{"n_layer": 9, "positions": "learned", "tie_embeddings": true, "lr": 0.0088, "schedule": "wsd", "decay_shape": "linear", "train_tokens": 887200000}
Each number is 128 + 32 x the weight over its row's rms, rounded and kept within 0 to 255. Layers, rows and columns count from 0. The size above them is the row's rms in percent of the matrix's.

# layer 5 MLP down (transposed), 2560x512, rms 0.0674, rows 1711-1723, columns 384-511
size [ 93 105 107 105  92  96  95 110  96 109 114 103 106]
[[130 155  93 159  86 106 169 132 125 103 110 125 136 161 180  84 109 128 135 139  67  90 163  84 105 227 192 105 146 111  78  99 115  91  84 112 100 132 155 166 127  96 155 165 178 205 137 139 163 154 121 106  76 143 169 164 108 180  74 169  92 178 158 169 119 152  74 119 126 108 143 125 172 171 140 104  91 101  79 110 172 134 117 130 119  91 128 153 103 106 181  79 163  80 120 104  81 113 147 164 142  96 100 130 158 158  99  45 115 133 170 139 223 137 148 139  95 118  97 106 159 120 187  44  78 138 157 130]
 [167 128 144 160 135 130 101  94  95 169 128 116 131 120 180 162  91 125 120 113 177  79 149  83 103 131 134  99 124 204  87 127 196 112 111 109 124  93 171 152 150  76  58  31 168 134 116 111 142 144  82 116 145  96 212 122 107  89 159 130 135 105 142 174 119 124 166 157 137 136 157 133 115 114 141  98 129 113 157 160  39 124 117 119 151 153 170 156 154 121  69 125 108 147  95 141 102 156 168  87  95 121 130  91  80 146 138 127 148 124 107 153 144 159 120  86 112  99  98 122 136  82  76 132 176 142 109 117]
 [157 141 141 149 179 169 162 129 147 119 187 149 121 145 164 112 151  82 140 166 167 121 148 157  70 177  88  82 100  84  81 126 139 127  92  51 144 181  77 160  82 138 151 174 152 125  89 157 123 124 146 113 152 141 129 125 113 114 135 113  28 104 127 125  65  71 185 126  90 132 184  96 137 139  84 154 174 145 127 131 115 110 127 140 154 141 128 143  99 181 133 112 107 103 108 109 144 154 189 108 152 123 172 120 173  82 168 101 189 143 133 168 164 162 120  65 191 104 147 167 133 145  93 115 108 105  88 133]
 [123 144 183 132  97 119 133 115 148 177 156 152 144 115 151  21 142 142 143 130 159 153  77  77 124 158 116 118 139 115 126 130  80 130 114  87 111 170 139 156 132 106 151  99 191 154 127 156 140  92 174 138 120 109 241 161 119 180 156 134 135 144 124 119 145  89 145 134 107  83  83 105 119 130 140  88  83 153 163  76 143 200 135 215 133 142 111  62 164 134 150 127 122  83  77 207 118  83 168 118  99 128 131  52  79 104 118 184 112 186 130 128 104 152 110 104  74 108 152 121 156 124 192  49 124 166 157 145]
 [123 155 167 120 144 115  91 129  90  45 136 111 144 126 184 129 103 164 100 182  73 119 116 126 122 120 113 161  99 157 130 129  67 100 146 103 162 134  87 229 111 126  93  76 120 174 146  48 125 139  96 124  75 148 139 115  71 147 123 161 110 169 121 119 103 154  75 117 110  81 127 118 126 128 130  73 150 122 166 124 106 142  90 123 129 113  82 111 178 151 114 124 122 185 123 119 119 162 128  85 134 110 120 163 108 110 122 129 103 108 110  66  89 131 138 111 106 175 155 105 138 125 130 128 115  93 117  97]
 [173 194 100 137 104 142 119 118 142 143 171 128 129 161 187 154 125 122 126 126 140 126  58 153 109 107 138 151 143 136  85 122 181 131 158  84 125  60  96 108 128 160 144 105 111 135  73 142  96 165 193  81  83 136 149 173 183 172 152 160 134 132  91 136 160 155 110 109  93  93 157 114 148 185 152 160 124 154  58 112 144  59 180 118 106 121 147 110 101 165  72 122 183 186 204 184 133 137  71 110 125  88 109 140 156 110  80  93 154 139  99 123 163 160 162  63  96 189 109 130 100  91  65 113 127 189 157 116]
 [147 156 118 127 135  67  86 153  84 179 154 124 144  93  71 167 184 144 185 174 114 130 133 114 116 162 139 163 145 167  52 111 116  57 112 123 131 122 183 120 126  92 100  88 136 115  92  58 107 159 141 129 148 108 173 107  83 104 115 115 137 132 143 100 149 105 108 188 123 112 166 133  86 127 184  94 167 127 140 152 217 122 178  91 163 131 154 129 132 124 144 132 119 120 144 122 107  47 180 150 163 157 109  90 164 106  96 117 185  77 166 192 180 115  77 131 140 121 158 158 104 118 149 140 145 162 108 184]
 [ 76 114  92 173  99 106  95 174 107 123 125 142 209 125 116 182 101 134  77 150 169 109  62 155 105 156  96 139 142  73 150  94 166 117 116 121  91 113 114 158  47 141 133 123  57 173 147 131 163 160 151 137 151  80 171 100 100 155 132 160 109 130  92 150 128 135 108 158 177 166 174  95 168 126 206 115 153 118 140 137  83 150 115 106 238  94 103 112 155 115 128  85 107 179 153 132 104 134  90 105 107 144 153 118  76  88  68 156 167 117 158 116 121 174 125 187  90 119 157 101 168 226 123 127  87  89 194 225]
 [123  99 144 104 162 105 110 133 154 157 104 121  74 100 121 137 158 135 155 125  65  91 176 190 149 144 166 114 107 134 105 143 106 152  75 145 127 177 157 167 110 135 148 129 135 117  83 136  86 109 174 167  78 110 114 123 131  79 150 152 167 134 138  79  99 110 156 117 129 109  62 133  86 100 123 127  88 121 141 141  77  94 152  85 141 117 135 163  93 171 116 110 141 126 158 116 197 115 133 112 146 156 150 138 135 144 174 139 116 126 178 131 118 142  94 105 105 152 183 144 170  94  39 139 171 200 109 120]
 [ 91 115 203 118 129 153 128 131 148 113 143 128  91 146 103 119 144 136  50 134 163 136 140 123 200  86 109 120 134 115 116 103 103 110 139  76 153  89 149 156 108 128 162 160 112 151 142 121 171 109 133 161 119 132  96 133 133 142 134 167 101 111  96 123 160 111 155 130 113 144 124 159  87  88 124 202 124 100 117 175  55 163 178 136 168 175  70 134 140  75 158  68  95 193 148  94 112 129 217 152 159 105  75  60 114  66  79 137  69 183 101 124 138 169  79 148 119 139 125  80 184  96 108 125 171 100 117 117]
 [128  76 200  91 153 130 174  86 108  77 159 209 124 164 181 114 117 116 105 152 101 121 115 106 137 101  93 117  99 112 165  87 117 124 158 105 168 152 193 102 109 139  69 103 114 146 108 137  86  86  83 115 112  72 156 161 194 160  90 175 134 141 132 115 115 101 197 103 177  40 138 142 104 132 110 134 128 125 161 166 147 119 191 160 162 134 118  85 137 105 207 111 149 131 137 142 186 138 148  82  93 118 118 118 143 134 168 166 156 134 116 163 117 180 130 141  58 148 149 166 160 159  61 130 102  88 151 117]
 [122 145 151  99 122 202 103 181 155 126 154 160 134 143 107 132  71 117 140 156 165 122 105  90 121 113 166 188 154 105 155 152  73 181 118 138 197 108 170 122 187 135 143 113 117 127 156 171 100 110 173 106 112 147 144 156 113 145 104 157 124 115 186 118 121 129  71  98  96 170 123 138 149 136 117  69 123  80 126 130 139 144 146 142 118 172 145 108 108 117 112 110 119 147 142 146 128 151 166 221 154 132 108 146 114 151  85 157 125  96 115 165 207 169 140  97  93 169 114 147 129 145  74  72 145  80 127 105]
 [107 138 107 167 114 152 131 150 113  68  66 123 139 154  97 108 217 148 151  60 175  76 132 139 157  90 164  37 121 169 119 109 130  88  43 117 104 152 128 122 116 134 125  95 121 120  82 131 133 123  78 127 137 133 122 157  83 135 183 133 114  76 139 112 141 152  86 139 131 203 120 125 168 147 141 136 146  80 147  98 160 184 176 117 113 152 146 111 105 119 178 151 140  82 114 165 170 144 132 138 128 110 127 134 139 130 162 107 169 119 151 148 105  34 152 118 140 143 190  82 158 165 210 115  94  92 168 132]]
# layer 5 MLP up, 2560x512, rms 0.0669, rows 1712-1723, columns 384-511
size [104 104  93 102 104  98 106  98 104 112 107 109]
[[106  80 165 116 129 152 123  85 104 151 133  74 112 176 128  91 205  85 196 119 133  82 138 146 179  73 195 148 133  79 172 114 140 132 112 150 109 132  73 102 134 130 152 105 136  89 102 120 111  97  93 100 133 101 113 126  65 161 132 118  81 101 155 141 125 134 153  50 167 152  89  66  83 101 151 116 171  88 133 119 182 169 154  62  98 148 187 196 102 129 163  97  81 131 138 113  84 111 177  83 162 172  58  68 136 125 129  72 148  67 153 167 138 149 143 108  95  83 131 152 135 141 151 139 172  55  98 133]
 [138 185  88  71 103 123 111  94 148  63 110 111 122 167 120 164 111  95 130 131 137 133 136 150  94 104 108 108  77  60 163  96  80  93 119  82 117 145 108 143 146 109 115 149 103 110 155 168 126 127 119 139 134  99  98 128 136 156 139 116 123 190 168 108 147 140 133 136 103 129 142 156  80  70 184 115 107 140 181 171 106 119 110 119 132 118 128 158 135 118 133 128  92  64 108 164 183  82 114 125 149 134  60  84 157 116 125 156 129 141 169  48 147 135 148 146 152 181 128 170 153 136 124  90 155 145 166 184]
 [128  78  81 190 145  96 141 123  96 130 159 124 122 129 130 211  60 129 132 149 125  98 155 106 110 136 149 128  97 125 129  94 130 157 149 182 147  99 114 107 131 123 130 142 104  71 170 130 147 150 128 142 111 160  80  78 142 108 110 149 103 128 124 160  98 109  78  86 144 134 129 166 176 180 119 162 162 131 118 183 127 115 104  93 111 129 161 138 125 104 137 132  93 166 132 104 128 132 106 112 124 124 102 119 193 102 132 122 115  92 154 144 130 115 148 215 209  87  88 105 114 123 109 158 113 108 122  83]
 [108 122 156 137 128 130 133 130  91  68  94 154 155 184 194  86 118 120 153 177 131 115 162 102 223  69 121 213  84  92 100 107 129 124 123  80 133  84 182 219 150  61 169 131 154 130 106 111 125 125 105  90 115 144 114 109 104  70 106  81 124 173 128 129 130 114 149 114 111 103 153 127  77 152 144 105 136 108 183 145  90  96 101 149 122  88  97 168 142 134 142  97 183 146 131 143 135 158 163 117 141 126  92 120  97  93 110 126 108  92 122  84 126 111 147  98 115 162 190 115 177 145 112 189 125 163 151 109]
 [176 114 148 131 167  60 122 135 112 162 116 209 143 137 144 132 124 180 132 118 124 185 137 105 105 100 118 161 138 100 171 130  59 138 146  87 108 108 152 167 132  97  72 157 178 123 146 126 163  75  85  95 122  67 169  97 108 110 130 138 123 128 116 138  59  98 128 112 129 101 111 161 125 128 154  67 153 170 157 107  95 135 116 128 162  73 117 151  95 100 158 158 121 145  79  96 131 133 132 174 113  91 147  84 171 133 177 146 144 111 162  84 183 117 113 124 133 119 125 130 116 133 125 160 125 129 147 171]
 [111 114  72  70 100 143 186 128 134 136 146 131 120  99  75 138 182 151  94  66 139 100 177 113 188  32 160 132 118 144 123 170 143  70 194 151 141 132 114 132 153 141  55 125 149  99 137 140 118 181 153 167 173 127 119 133 157 148 122 148 100 126 133 150 160 149 135 104 129 212 152 111 145 152 153  83 108 124 139  93 157  54 148  90  95 108 146 137 160 182 128 108  82 126 119 108  62 127 116 151 160 160  89 128 128 133 126 131 145 155 122 127 133 170 155 141  94 182  91 148 180 165  97 139 135  96  96  63]
 [165  95 134 114 129 130  65  83  66 103 131 167 153 132 141  85 116  67 127 155 137 118 120 147 151 136  93  91 133 106 160 135 153 168 115 122 189 115 177 161 141 134 120 163 171 138 116 125 142 149 118 157 130 184 101 127 105 108 162 137 127 137 161 116 154 135 141 112 160 111 147  97 146 133 161 136 172 138 143 126 152 123  94 162 167 122 132 147  63 117 151  99 129 147 159  63 138  81  52  96 133 121 113 127 156 135 127 182 108 166 108 128 202 115 170 120 128 120  85 152 151 133 134 145  94  90 143  79]
 [ 74 125 111 108 110  75 100 126 132 149  80 144 152 105 169  90 113  72  97  47 100 168 159 104  77 102 170  63 136  97 100 110 117 109 154  90 133 116 206 142 117 126 133  82 123 124 112 120 139 125 147 105  99 144 137 162 104 115 183 144 123 134 166 102 100 104 103 172 194 181 183 117  97 141 160  98 149 150 117 180  98 102 128  69 130 142  90 104 107 150 138  96 127 132 115  77 131 108 141 145  91 124  58 109 145 153 127 113  82 186 143  85 138 141  76  86 133 171  88 166 133  95 152 145 140  67  96 152]
 [ 90 131 122 176 138 188  75 110  96  82 106 110 165 100 139 152  84  93 104 136 181 114 123  86 146 136  64  94 135 116 116 123  94 127 151 138  62  96 137 102  70 111 106 120 184 137 131 136  65 110 124 160 118 173 128 215 125 114 138 117 117 121 128 153 143 138 192 114 134 104 134 112 102 151 123 135 145 120 147 196  93 190 112 146 153 123 124 117 159 102 136  73 152 125  81 146  96 126 170 129  78  98 128 108 136 148 113  71 108  89  84 181 112 107 146  96 158 140 141 127 174 121 125 133 177  83 111 203]
 [144 217 136 130 151 139 115 125 145 103  79 124 172 117 131  82 140 107 119  99  74 125 136 137 134 119  57 179 115 126 178 126 144 133 145 111 139 112 111 131  73 173  99 177 111 130  86 120 101 149  95 125 107 113  95 165 141 164 120 136 139  83  90  90 129 116 131 125  78 133 156 144  87 127 110 186 128 152  99 130  64 129 154 134 107 167 215 107 129 152 143 156 178 135 151 144 126 132 186 119 106  94 113 162 120  96 120 140 112  81 144 155  96  97 179 196 169 108 105 146 121 130 108  89 196 158 201  79]
 [166 162 134 182 123  92 203 130 157  77 158 148 123  61 161  87 144 152 133 135 132 116  93 117 142 144 152 146 149 145 104  90 149 164 142 178 117 145 151 119  45 142 138 183 139  83  97 147  84 142  83 125 145 109  58 125 147 130  92 130 143 108  62 112 122 126 166 133 162 157 115  78  90 109 121  81 133 151 115 146 100 163 140 178 182 105 128  64 128  78 117 101 189 159 207  99  99  87 149 104 175 147 169 158 128 120 113 113 162 119 121 107 118 204 108 190 115 115 127 170 106 130  80 129 124 155 141 147]
 [208 132 123 153 125 130 110  76  89 143 125 141 109 140 215 106 112 164 129 165 105 171  48  94 130 158 156 169 164 151 151 222 130 120 116 134 126 111 129 113 128 170 142  85 143 157  95  73 140  57  81 142 144 156 183 101  97  73  88 137 149 179 102 134  39 156 179  89 123 144 109 132 180 112 135 128 112 136 167 170 119  91 138 163 132 141 107 122 180 142  74 161 122 112  88 135 112 132 158 157 133  90  76 123  87 142 109 111 167 165 113 118 106 155 180 147 101 121 152 174 168 109 141 137 116 133  86 153]]